config.yaml
n_layer: 13
d_mlp: 192
rope_fraction: 1.0
qk_norm: false
tie_embeddings: false
init: "trunc"
lr: 0.00496
warmup_steps: 200
Each number is 128 + 32 x the weight over the matrix's rms, rounded and kept within 0 to 255. Layers, rows and columns count from 0.

# layer 2 MLP up, 192x64, rms 0.181, rows 59-75, columns 0-63
[[133 145 132 166 177 167 161 158 147 135 177  54  81  59 112 117 175 143 138 105  92 123 204 167 107 124 141  61 135 130  58 139 197  84 144 142 149 103 130 163 116  79 140 105 207 162 161 117 142 147 118 114 120 116 154  88 123 107 182 123 168 160 201 111]
 [129 107 177  51 117  36  86 101 109 116 100  81 192 127  90 193 152 165  74 110  79 113  88 179 126 123 140 111 104  88  94 163 134  84 163 219 172 146 174 148 149 113 162  95 178 125 114 115 131  87  38 142  94 197 119 203 130 127 117 182 200 173 128 100]
 [145 101 103 116 120  88 154 184 127  90 123 126 118 167  90 120  85  89 188 133 161 119  94  62 124 117 115 118 127 124 156 137 165 152  90 162 157  92 149 117 101  77  90  60  93 112 148 116  67 114 132 138 141  70  76 203 172 196 168 140 202 120 145 141]
 [153 168 133 144 144  86  92 137  96  91 109 102 121 163 125 202 132 123 104  91 144 105 108  97 121  94 123  99 145 100 167 127  59 162  90 116 118  62 130 144 119  55 118 109 139 105 165 130 160  87 154 146 180 132 108  83 131 157 140 134 140 135 118 163]
 [153 123 114  77 138 147 128  63 167 128 150  99 205 127 161  85 162 129 131 178 168 164 110  91 160 114  72 119 123 114  98 181 133 100 137 102 151  94 106 112 136 169  65  83 132 110 127  92 130 110  63 182 184 110 139 128  83 140 133  99 107 110 133 162]
 [112 132 141 164 115 104  98 146 137 152 129 145 123 154 112  98 152 120 129 118 117  70 124 160 119  61  93 155  81 104 136 158  92 125 174 193 115 175 133 157 151 113  65 131 120 163 102  89 137 144 146  84 147 130 160 127 152  98 145 144 112 125 148 196]
 [130 160 156  72  94 118 172  85 118 145 111 127 119 134 110 143 152 154 103  86 121 154 162 146  71 191 158 120  80 159 126 143 145  77 173 178  74 105 145 105 140 122 133 162 182 115 119 146  90 172  93 121 137 104 101 178 131 127  85  89 102 105 153  88]
 [192 142 226 167 135 127 118 200 151 140 125 168 198 107  89 104 107 179  91 182 157 113 137  89 111  54 166 123 160 145 167 161 135 136 127 133 146  90 146 169 140 212 145 146 140 170  87  98  90  99 165 195  78 156  96 123 130  72 148 159 175 106 216 152]
 [125 157 134 155  79 146 134 147  61 100  82 179 133 130 122 142 161 159 133 132 119 153 135 203 126 121 127 129 158 179 132  40 118 150 151 194 130 103 138 153 115  99 169 123 158 152 137 119 117 118 138 157  81 165  73 197 182  92 121 153 166  97 111  68]
 [ 89 141 100 103 141 144 167 102 132 154 116  86 168 129 178  97 114 182 113  75 132 155 142 100 213 128 125 142  92 181 137 100 110 159 137 160 184 178 145 148 158 159 168 110 128 186 118  97 111 134  81 137 143  92 173 145 103  81 169 157 128 149  50 127]
 [ 98 112  60 198 114 135 127 143  92 135 179 150 188  51 172 155 116 153 116 121 180 114  54  81 144 107 136 122 132 127 159 142 126 117 158 104 166  27 102  84 103 107 127  97 162 121 166 127  74  93  69 136 113  86 145 127 178 148 173 132 153 136  42 128]
 [ 77 144 121 121 133 160  96  99 174 106 177 156 141 110 131  70 117 116 117 153 127 100 144 138 151 120 118 129 100 137 155 144 112 112 125 177 114 111  93 121 109  95 154 119 103  57 141  94 113 108 134 127 138 121 121 116 179  93 160 151  87 106  83 114]
 [153 153 129  56 148 160 156 116 109  71 143  97 175 135 137  51 116 123 147 152 147  99 151 134 146 142 105 159 130 118 156 137 153 139 119 128 112 109  77 146 122 130  73 133 113 108 166 107 126  99 108 114 167  87 139 129  99 135 132 157  93 110 118 110]
 [ 59 117  78  95 146 152  98 141 163 192 202 143 152 161 157 172 147 108 125 112 120 183 137 141 174 127 113  79 105 120 113 127 130  93 104 107  79 164 134 128 133 127 190 153  87 114 114  92  85 147  71 135  92 149 160 165 126  45  90 106 141 143  85  83]
 [ 90  76 119  72 135 140 149 113 135 169  80  81 142 131 114 138 181 154 131 146 150 101 172  94 152 163  87 242 131 139 144 102  92 130  30  75  65 140 131 161 190  66  60 112 141 178 154 133 119 101 141 160 122 136 133 221 106 103  99  91 131 108 109 103]
 [119 107 150 104 104 131 158 160 125 128 115 101 151 186 124 154  72 165 131 104 114 128 184 127 103 179 195 155 144 143  87  93 145  90 220 104 152 135 182 132  56  67  92 104 122 109  98  95 170 111 146 171  82 133  64 148 121  94 101 133 106  84 113 110]
 [121 161 170 156 118 121 173 116 149  67 175 110 120  89 136 112 110 162  85 135 162 138 137 123 122 111 149 153 189 136  96 103 125  98 117  78  85 106 192 100  90  76 133 120 130 179 149 147 138 110 144 199 113 123  98 130 158 102 125 137  77 140 159 154]]
# layer 2 MLP down (transposed), 192x64, rms 0.161, rows 59-74, columns 0-63
[[147  88 125 111  77 104 163 127 106 103  74 185 169 144 173 154  87  98 127 126 111 142 106 100 168 123  96 169 124 145 211  93  46 123 107  89 129  96  74  97 134 169 131 176 113  93 109 151  82  86 146 169 119 107 115 132  99 143  86 129  30 114  95 153]
 [104 119 100 162  92 159 208 125 134 153 158 175  62  69 159 105 101 150 149 121 123 138  94 103 119  86 111 194 148 204 135 140 154 129  62  81 131 146  93  98 221 166 131 138 104  85 144 130  99 174 192 114 205  89 159 117 123 152 120  99  35 139 129 155]
 [139 172 175 173 136 150 134 111 149 150  78 155 175  56 140 133 208 111  99 119  98 128 150 175 166 159 137  99 146 147 140  89  82 160 141 112  76 110  44 174 113 141 166 182 170 129 139 218 181 112  81  91 105 121 101  94 160  92 144 132 120 124 145 125]
 [136 131 115  49 136 189 113  92  92 169 142 169 124 116 143 120 155 104 132 168  95 136 162 138 117 181 132 169 115 165  95 167 185  98 100  93 129 146 143 107  87 126 100 129 146 121 116 103 122 139 136 104 104 107 162 114 136 195 133  86 155 143 166  97]
 [138 147 102 176  89  94 126 169 126 168  97 181  96 135  68 123 144  81 143 137 106  87 172 100 168 134 186 115 102 173 144  87 164 167 172  88 152  67 116 135 157  87 154 140  84 155 146 121 153  65 143 156 150 143 171 151 152 124 151 112 104 154 135  92]
 [113  77 142 107 156  82 128 141 138 136 126 184 134 134 156  90 127 182  81 100 117 149 130 113  96 100  67  95 182  92 149 107 159 109 109 129  68 148 154 139 126 124  81 175 110  74 162  60 125 160 103 163 156 127 158 112 159 141 150 145 159 142 117 107]
 [155 100 110 172  89 130 149 158 128  93 125 161  91 150  53  80 129 141 130  93 143 104  73 162 142 163  82 146 139 132 112 129 102 153  74 213 128 154 128 115 126 166 117 150 110 146 109  83  94 143  80  62 113  94  88 174 114 115 157 130 140 189 156 159]
 [107 142 139 106 129 125 120 101 135  88 108 122  64 130 121 159 193  90 184 120  80 125  88 197 168 166 122 141 129 156 108  90 145 174 152 136 139 160 112  92  43  72 128  34 154 141 135 173 130 155 128 121 103  81 133 163  48 198 180 141 138 117 129 140]
 [146 122 156  63  92 139 113 101 104 105 177  59 143 144 178 173 130 187 119  78 149 205  51 115 149 109 104 144 182  65 124 132  94  98 112 147 114 170 139  97 125 162  69  89 204  88  93 166 120 129  92  92 150  83 133  91 102 135 134 142 164 153 150 157]
 [156 126 111 123 101 135 120 144 117 108 155 117 135 119 132 164 113  87 138 152 137 101 150 156 118  86 135 139 110  83 107 139 141  88  98 119 126  70 138  44 125 135  62 180 168  66 141 136 172 131 128 197 102 172  99  93 179  99 118  41 100 127 184 108]
 [152  67 104 167 135  90  66 129 176 169 161 158 130  85 118 118  47 191 139 155 145 128  73 114 164  85 125  85 161 203  86 189 143 156 140 121 146  53 156 130  62 163 147  52 163  87 104  96 145  79 165 112 146 142 112 138  97 138 129 130 126 115 123 170]
 [105 143 116 141 176 114 156 114 133 127 131 130 123 136  79 136 121  96 133 111 148 107 127 147 126 133 111 187  86 167  91 106 133  98 115 171 141 140  77 179 137 115 154 175 102  97  92 109  98 131  92 106 143 147 153 102  89  78 109 149 106 125  97 150]
 [120 161 139 194 108  86 131 141 138 170 106 125  86 117 101 130 148  76  93 174 114 122 147 102 114 143 142 134  97 216 117 114 112 178 151  95 125 119 161 124 145  84 172 126 103 160 138 111 150  93 173 140 137 171 122 167 153 154 130 139 125 140 149 110]
 [100 114 126  59 147 121 129 122 129 125 150 161  56 176 165 107 167 178  79  85 124  57 187 105  96 112 107 109 139 114 128  76  89 161 142  81 107 165 144 170 137 142 148 171 129 142 133  83 131 157 109 139 150 127 135 179 153 127  96 145 108 100 110  88]
 [ 93 129 125 189  96 113 124  74 123 114 120 144 122  75 176  65 151 145  57 165 117 104  99 131 129  87 135 102 155  76 113 172 157 100 193 166 118 175 136  92 145 125 184 153 188 131 112 166 209 116 114  89 141 121 127  98  73 117 169 126  98 138 200 103]
 [137 112 134 185 154 104 159  77 131 124 118 153 155 144  99 122 126 165 163 134 117 115 158 156 110 155 162 143  94 220 105  93 134 132 174 156 135 155 140 148  97  80 153  52 136 167  91  88 144 122 195 183 123 100  62 160  76  98 143 128 169 134 159 120]]
# layer 2 MLP gate, 192x64, rms 0.195, rows 60-75, columns 0-63
[[214 157 137 190  72 117 137  99 195 145 112 104  83 125  97 105  88 165 119 132 204 120  77  66 117 116 187 144 115 162 140 130 166 214 162 102 137 192  78 117 157 118 115 107 104  90 138  68 104 121 102  94 152 153 109  78 175 120 109 114 136  85 155 184]
 [133 119 142 188 138 137 153 162 165 112 123 123 116 152  91 103 125 145 138  95 113 104 159 155 182 159  99 186 104 123  99 143 184 174 149  37 195 131 191 155 120 129  81 105 154 153  94  95 162 119 152 150 183 104 135 111 120  95 119 145 120 145 161 188]
 [140 118 128 167 132 180 131 185 118 155 177 131 141 150 155 171 147 143  96 101 104  84 135 149 155 133 164 163 119  99 167 105 118 156 125 173 172 139 138 164 107 165 127 139 117 193 115 155  92 132  97  98 128 128 149  96 123  76 153 108 125 115 110 208]
 [136 151 134 128 110 119 125 183  84 102 114  86 107  71 143 158 168 161 135 123  92 145  90 120  79 105 118 147 119  88 159 132 151 193  67 109  97 187 144 155  74 181  97 104 133  86 118 142 169 116 128  97  89  83  66 139 119 157 151 139 134  98 170 191]
 [116 125 106 103 140 153 144 133  94 103 142 135 120 100 136 145 106  84 144 154 129 137 115 103 131 153 143  89 136 160  76 106 133 127 100  93 156  70 123  93  80 130 209 144 146  88 150 163  63 157  85 181 136 115  66 138  88 125 119 138 110 101 151 116]
 [116  90 164 200 155 174  98 142 139  66 154 169  90 159 130 122 166  65 133  83 138  91  76 108 141 137  58 160 140 140 138 123 114 136 129 157 164 170 113 134 102 187 142 133 116 120  61 111  80  82 147 103 190 128 130 140 111  95 111  80 119 106 197 142]
 [113  92  90 133 178 111 195 118  94 193 176 114  57  80 103 101 125 129 139 173 130 106 137  97 122 151 154  94 153 166 151 132 179 121 160 110  87 161  97  96 186 185 137 172  97  66 110 109  83 159 181 128 178 148 125 136 176 133 105  95 120 120 120  83]
 [141 160 123  51  86 121 117 153 137  92 144 125  79 129 133 119  79 162 120 142 106 166  57 122 131 136 136 182 174 117 181  88 168 141 127 124 147 158 123 120 158 123  80 140 163 115 105 152 165  65 108  90 155 105  82 137  89 146 103 162 107 111 147 165]
 [172 160  93 113  58 122 120 126  84 126 207 148 148 113 203  79 154  91 155 166 117  96  92 137 152  92 149 118 137 143  97 183 120  95  73  99 141  83 117 104 154 174 156 145 155  94 154  60 167 190 113 145 192 139 148 123 111 108 105 115 131 153 157  14]
 [191 117  64 182  83 171 164 139 140 164 137 105  59 158 159  48 149 101 157 156 136 125 167 171 106 152 127 171 108  40 183 108 147 100  99 168 111 210 112 130 216 147 121 139  84 182 133 163 174 168 133  61  83 179 153  90 118  83 134 126 142 140 126 120]
 [ 99 142 119 101 154 146 138 138 109  95 190 151 129 176 160 141 111  96 124 109 103 141 154 107 133 139 160 132 128 119  89 157 184 133 131  95 117 135 126 148 147 105 139 115 115 107 135 145 141 106 139 125 163 152 110 112 120  79 120 206 130 114 103 126]
 [170  94 157 156 112 136  98 162 103 122 131  95 151 102 113 143 120 141 156  70 105  98 101  91  87 135 107 106 166  72  92 147 139 130 118  57 122 177 125 141 121 172  92 106 139  80 113 155 174 125 106 144 109 146 116 137 149 165 102 148 111  90 116 181]
 [178 174 145 175 127 145 143  81 103  64 111 112 147 123 104 118 103 130 136 135 113 103 164  97  59 155 193 237 171  65 116  57 116 167 135 160 155 173 117  83 150  97  78 135 187 129 100 102 131  69 185 118 204 111  96 149 113 165 151 114 166 110 136 149]
 [156 152 107 128  85  95 112  93  74 104 167 188 134 112 181 196 164  89  85 142 137   8 102 101 111  65 151 122 188  72 121 105 121 119 108 188 131 124 146  82 141 146 164  97 103 149 136  93  83 161 123 118 122 111 113 115 105 118 173  71 188  89 139 107]
 [121 149 109 111 102 125 138  74 146 124  93  81 163 138 139 187 103 119 148 109 107 131 132 140 137 100 124 122 183  48  42 163  83 103 125 162 169 149  88 141  94 100 166 190  81 139  95 124  83 128 125 125 152 105 120 174 162  95 125 125 120 132 120  62]
 [137 125  89 100 124 127 118 103  29 109  85 149 122 175 171 157 162  98 100  76 108 126 104 178 139 134  93 119 107 124 128 119 101 147 149 137 135 145  99 203 156 140  99 141 126 140 121 152 159 124 113  71 166 119 131 159  94 116 140 158 194 163 161 154]]